config.yaml
norm: "rmsnorm"
norm_place: "pre"
norm_eps: 1e-05
lr_mult_qkv: 0.4
schedule: "wsd"
Each number is 500 + 50 x the weight over the matrix's rms, rounded and kept within 0 to 999. Layers, rows and columns count from 0. Numbers have three digits each.

# q: layer 6 attention query, 320x224, rms 0.0643, rows 0-27, columns 112-223
# k: layer 6 attention key, 320x224, rms 0.0648, rows 0-27, columns 112-223
q0:460553510478459481486466467457470521360494469505529527425538369558510499553463543463478578515500492555440573506505427518545553438551512471490502544421435479554488445460464483391525471566480555488481455526484474508523519478506545429518482536516496562567482570477566501525486510524460477452609414494460463497481522511515453460513511504535
k0:557502482550503447551442495442564411436438488408560515510448568409480542465519563512535528449458561447593462451496531565560504436472539550523533512440455485472458465554521481520514457525450398502433554462412466494504482514432469545501550490540530508486443486530517510405521538454498513534495553407441536546428472475526483545521529541501
q1:447529529381463463507535524506448477445467529610519469429446373425433505477581481497622410427541532483457484405562513488540551468502429502465486506495507402597565577471417578540401524537522593474521393539478545524471541498472522493481443506514482514552556447479499512571462525479488473550561515461434488518402504455510394479554540468544
k1:470614454526585531401442467465444566482449509491440427452531520527529526531578506524471453457494576549433518564475509521480506533571500415512511566466483445481505545539525492493439532655525537473468456469569475443523560481461524510515473499576527536481564577532592515491488498570507559483467430531487493461383507466469532467471510533496
q2:462558464508513496422456528506413470535541481514476452454493567534491483483413489473563495456587489435489472483552472469530443505547478568504505578458572460526498523520398470563518487502495518540499487538506440472499510451573539503550514454498498548506424479491516567476559515417505492497495511571454510529385568521479528489546501528514
k2:473526552544509465488544423518512557458522511498466480589517475489521455535519421522425534475424544472488506416549496585497493502503481503551478509481482479620456521480483547447468480511496527535486482497494547446404386491465512530470564556494484478417491567511486506587496517592467524478463542530511489540482571570460477492520528539485
q3:509464581513526496452542523449480476465527457478430487523522496454478457446525503487544523477490535530431504446507482472483550482562457528502430512614503642506515485497533509573497554538448485490575423584544523395491554443525550451495562569439577542572505540507438462522474509439453564463469461488453520467448550476513528564578460510486
k3:522447486500498519446563514480561611439464443521468568486479576483563479444506495520469472546512460467505443548458548526548433497514541348505431528443594535476454465528513425408599468492438515581480504412504567500540459479548453459498564481494440519493448462601485498522483456477496517571460557487555484509513571452528439566484508575533
q4:455512502513500445498463504503509495551536610395515532538417480457535483527460547434477513488549495550580511463504582519498448550437556496537506557513444490455453522518514508493471564440520466563469522507459511470539419500525498508504439477530439530467526431538465474484512455481481468528516495543444537498479485495490477569536516521449
k4:382582528467517546473423500553483474487447550462452516477486476487542507454505554575548476403569530429470537455471414496460550474485492556471532517567425481494446421483510539510472507449465525459471466548461415510514401438418445497539507489529480551522507553491493500561496605507456564514575499482492572525436463483463501511476566445465
q5:614513569519557491528462531492536393489529437518502544515572551483503461499464517471514422515509554440504484568470535557488567486474448411465437557541502522472413514459511435532614499476543558501505444419557463527483517529530491511486484489490534493386512528502539488516422525492473501439469536520547477434518484420479538562544418566489
k5:453443539439484502533543571492540485521528552555539492484579496496546399458567507564510465455444550543416541526474597480464453445454538467446478539533579511452430481520410508529487438499561438525518483424549542586529485436543456569444419491407448480515517536564599490432515563572422472435488453503444461482519457498468510613423472424500
q6:437437477599549509481508470548561508507596458477513539499506559478567552513430436476448531512549517455508524518498564512445468524455524572424534502482572526510540436475502546468481534503540526494550501492431573525499504503541489442523501521540501503493500537579479510436556519489597436471462509515490482484456549439588464551562495524523
k6:494548510492593495510519530482548541493537486533548491575490537543474518434560462486395586433477440487429524513499574440513433502466519469520478491568433582513591440507521453543589550479572501529520536527521514447464478488498485485485536578504421453457465482458508488465521557518527519493418512496508473568520461534483510471516518501457
q7:538546460535477509477564429520492481391536477556515425494511479472519485551492500550505490476510465454440515438554548441521440460551478519525587510465512514490445434367574497502478602510484440495559439530537497535440432495470462521528447472538540445562486564519512423541462529487517515499590513462526499579461511542556527497457500467468
k7:608559451489492480492481465488454516418401437500526472456465523475525487523517491492474571508499447492500500528502575575538447424477521453487491501380453456530484526496479563541592505468514551458562528566529513579521582521517491525501494505515467511513544474530555502520506492481523493549474420514554449565529424474471518507466447476482
q8:524444564504558497494522548490517515496513527524445504495521557478472465470515544490517429518482516517480550603504521458417504526520509478404461518549505607462506472519532470568574454488497507512506490390485539537592554502571527467509499486539522453437574484536534497508479432492501490436449520471461446401565505463468511515477447514515
k8:493469536460541531524537563494459554513559568577504439478594570617446547520562497503551456458527546532486503521487509491516520496554536526460428519526514518474439494545508481560500441496453477526452524537539487537486519488518515456483492491473412450503474562441502506418492562527511478398444537425494477397549493547456499557460472456529
q9:507490501437458530543416414461511528483509565485562661504491502552491506580616473556536525436414500476506472484466514493523564446460473454543469406453395491545530489446477444547508555522471462521489494532477516510492566439523498505423459499470457558554489500522615520528554445515478522512503575439458434550537520568484518478453569449512
k9:486510483554550490566502509507486369460476426490576465437457438520505474488517549508465557532520547410536438600517418482597532543544550438468462502474543409520499540605492532428459485514504575472512566486406463547524563450469488512441551470477465527457518487580468469496500603427575535533561508496618525496505524531528438599512564438471
q10:498443534405510552503503482616474405520538532531453550470586451445396460504485439495549575438494488477442579441547516484529483474567482528597536507608519482530468460474505475493492507564473521453509418574499498464445446551458607464524544521451523478483488511502537519508514521448481515477517483493531518567490517515573526465424466505551
k10:444515459540509485396477474530448495390530441469542520492487454525467495504457574491460618505471504465510545483552440482499511517437497453486502507453491529441466534528513514441513480407475467516511547508561518463527584414424459553509481528573520539516510494560534490452488530551441462533538435494497471516550533527523555557446509501459
q11:493516434517552526438464446530515488454564473486560496501487493540620492508459505487519481433533508459548510407508458557506497565508530492524637460510458458499479585518516456533485532527564480429459509601581502428499479505462531592361466475423602504522542465525504535558457506486569506562432530549444494471491486540482415494512510553365
k11:504521446542468573485415443559491503511516540507465440467549561544501523448446508548523467399609443482458471395536455456601525506513462500499464453494393403473412543437387541518502513455550485521456530508509468494428508549523491475506512501515501536411485493473472503475529472497520508549505534560599502555465519495505499411515526579429
q12:512526548496466445446567535505429487510569539437533469503463475466446545528498480494559518497472460517546496364554589478456512494524542529540530492538425498483478434547516531512441430585479498386427519465536537533446525492415432545536484465520431485501494497525459529489500527460603585444439523503536389447463491573561515511551541498507
k12:515504483590457466500578497473547453489499453533468425532455445500587494531506456504506538383484484532571478495505488541439549546459496490514429430529533463493472508497481502391448505466547513504482492412472471535508452455484505461541445533471531589559574510399441496582482461484530440470482503547469590440517401457480452422506582476424
q13:595557467493472497529557419498539474463558460349549479533537563414510459577491498550519542529483533542521469417474503504477532485526469546478513580449497528427552545563507457428571502566546485485403536408479523471503562519568500582373513504471546496476507511538475448447463536497499506485466434497515436480505472511473491504493528566469
k13:466510418525495521439473438423527515488469432579481505412422543485506526507489423527497529432470528485502522487440547488441493468488523515552494489538490432551576519496466529537539518542543525477505482500449497521520502558598477456608570453535478560471492509440521546520484478468546509528522456563533484515458415585559483425479523510491
q14:536495451463445585513516493459493490427518481543541481481611610551507538527531444551472596504517442516580450516492472526432524528518503539485498521531424516439481456431441563614502468523501549463519534462566531498433531532506530543486510431519466400454541538489484594498532489535482539432473520531532533503476511464461572455435498511526
k14:462494498422554541482589395519584573427573539543554481486475486540479478532452480562553535454579560497563501512480574545460530475421426574633480508449483572538535495534512482585490511444496469509596587500467585536459486444455431593477535520563541535463446500477463536546614458503470519520505519457395522468529474473437506596432476448495
q15:528467551427397432421624412466436472564460567556490508473508535539449453481448520561492515547456433436529550473420517440508516467464418473524453478500514508581419504454471489572444472484534514402533446481472515471482523538492429504520493422471549437553454531562528552559401453479460571526542464452460457488513396549541562546502462449443
k15:556461526407527553476481543485530489561476456514509465512477524569610449489465570455546508464501521486468490527439539508379435525483499518486555559450496440519373502440549488530504440506568437450467483542397512595528530465537449510440419471513597526469491472562485429476497422560437483539538439544579493407495498427543547480518476540510
q16:572581491463460548470482494491543409513612538413530536502499555539475502570542500541470510542503375492422456505452445525545454496504542541485465455462583561529470614488487447482586482558501538448460555494424504570493567495607447499440469499497484531507508479497550546504491456524585521479449549433520541478555500481449526503425401506627
k16:528484523510503577454481482488543511601508583473474569506456506516413554480500534530515511458485546499441523541548573461526498462512495495484480530517442440426506533430500471519555542410471462432586581565468505449524490475448478561529511498533491534498530460425590489530569440454501448435503539522505560508530478486565482498469513500482
q17:495411454514530472431495528561493554591474500423508514457453504480418536549419411517478515449545510504540475459567520523515466581438484549454521429538463481496481494427524540479471506491499579515493490526431473514450458465546573502560443511547488513519512507501493481512520628497544481524444507468470438571481410520571589496510502566488
k17:461505552462481545445420505532520496544531472434526520478516456483491464488424449506410581460438542462524477447525400521590476563333515436479514508506500512453477526476458508515477414470496472576502499482474558473473502430494513467521403496414403545467435469558569423447559623607526485509473578499378498553451527454628533490463455571584
q18:452600455544529576471520523492446451494566480501547436538483523478524466452542408597537592499594477520493517454517509458470472501515488472454344490518498530561494549529505441462539489518478504490470518498516522520453525422513544481524524530388455433482497511571455558445520506506489457500404522492587504488415526505505472455465432519445
k18:504475589517540434538502440471559519439498433420457518466549518533416500516491477552519475464511528491374502586584446528454485527477463433496539446474417441532484557545540545492477519515507487537478425564485468441464479499524527501541556496479533504482475460524445515423480426494538499468651587537391501491497500531484434497516596500496
q19:586435498372515420487529570500529502506472513608556516536468472459582460530486528486507530445543544432455453474421480522526400480475480542447499521566443537502504441456452375488522515530496597431526521510429482481475597549508507492530500495440517583510435393455478598525498487471475418593541447465480474474468481569566462448510534511470
k19:483516463466586538539508469477543517499500552539536474545488536484529544443547432452500432527519409508480558554431490487540506521516548477486480558502496476424569478463528511503577566531456527476522535496533547639427420481463445500445497427475439546491525432418535486487563565535501506499598554496487517387494481517458517558451398489563
q20:433546505559519520439481472514525387589506485463498507534420527519511558535484429533425513497528386470473499522526395529449527472520524518455569524496439366521532466486451491532600523511449462505521603607472504429412446418548544442566448479398553537462511400458466538550534509486511468526589464580499424570486471588487512515503585495451
k20:526485513429490485497481428523580472519524574563519467525440547500462493564537520466470525503430379467501537469556481500590503507518518590455423465486555402482506503538450467509475511541504455534552469513485447464589505524609488593430461476463497582640421530549487477492390453553512468460499359521446533536395596459453508550483494464551
q21:560503553445493557467564452558481435402524562504498432477534538446500548523551549495541490550528535551488592496555437577441547440515493424512468544546499471453511468540567580553583473573480477503500518492560511497498443484501501559480513578470412541551422488473547557544562588543530517491509626561471546490470494468476460465500495445543
k21:505497553540529469551582485511498563451535482509573476456445533578444649483478476439476484477516559560631476539501480414546481506407401457462463488461528409535545513478540445494475436483561491543469520510467462445529532526439528575470515572485472534505540485551500502486492382475498494455486480639479526507501495491560497393500576537536
q22:554421380460425547585578465565500524437515501509476485537507541473559501542551387467498455410379579459406469514471490442438573495487559614511554532507460520510482519539492467534516445469459438482504547503398526509487476456589539571498565428514550516508403651469568551475526560534585570498474537470615552435515475587438503452572505470496
k22:527503552424528490560577538467552538533453460476481542490419521521548509436440460489529489430421588554444477501516515461520452529471561438460544404458418548530509594553553533506522521505516522484524457595499494527570490443428503503482570517505521478547524490564392479517568439505541445524470558439462429504438438566511364482473495541543
q23:575509533595394520448543445483503441512481511485501552533443593411532514539485466522463514518511542487647517559507518383539417465527420474482477485504513509623497613541593485553544476479440456476478575475564463550513531407498469446593458543517526456588598566497489429480511550463538458477517502462552549541512460543541493515580440543513
k23:524480465553413506459530533508415586409479569449379472434442518516495435538497513512539579477532586505429485501574491493543432403557494399493467492503366633576484477545543467455458414526448523591468573451439463552511567514428428540437531489453492552514535580443474431500414489420436588456508535470510453449499453445435453503550519492483
q24:490612531473465607444499520508466476462480508567397461460544477470427540489472570542495506449503532510400511447551418503539413362562501521472578591491511490481524413513496476561488449695422460563534448538460499497402504567510432513442430517455463543600500545469385487410452456487543462388576599446476564523513510408518455439593496482468
k24:577531488571477554512494564443558471505482454516544480464629515510477546519516451537475536561500544468486502559507544433576494566537456436466479551517530469553406590524410564432477478483618503459523460447608491411409631539443464518477527551491510508398560488556509546547639563601557518410535539515481476512492449444522426551536435468495
q25:547506568514551468567539568500438448484507555518427434464574491457564510448451528502441434549444503490569555522473502504520495517448503497479580499489499539489600561465545505527488450565457519521527440464475520441534546551466523442524571561474524574570522455507523487506470544472520524499471577443589502490518574497578538524545473432489
k25:538490474639555614524495530519511474505537497515552432475481455465504589468534574433553473513503492407565542469469467490409571496444520553416570538491439416509515470480488572507515449537467586524531440455514567469483506530496485449478493545459568525508522498513447565523515543560532415521493476507546486525404435467508475586423500602523
q26:601519424491532535395516513553502452448475497528567455456512456531518474581457506536545473484514392535512476449454468499466546522447460454546426531513499491526506458467511430557537442466473469477512548534465468506498569435431577510499562498443578414443435489495486549538404570571506524478536499502449551503462491506505559417437597493569
k26:503388564527472418492443504552556421480496446535512495503514454556515537603444489436478556487520552504503544562434555419531484513517501509359417543494505530391573519427575482487526514423556514575534481508464548514494416509601488564442474476528551488419457404473487483521410476499459467450545489465450433463534526498489544558506527504468
q27:558520507388554516432497573487526476463548476454460516460545467500445458509536553576531516480482504617573460505585432454501465480408582531473587503529573484550576514557475411485407453505557556510530502474563632468500551492526454510488485564462469475496482441593513567431508495522475689507469577465505502505485461460468475454467471420495
k27:466435545514564581436533504497435574433504467452462366442541428527566475586551530519509415512526535544541490553579465443457520543593535490503530469516518517520533593474441472476476461467477608549463467560578478464484457544445573471511516525496591474514545478508505509450502468474433526508534484575482528486562529368508514534451476492558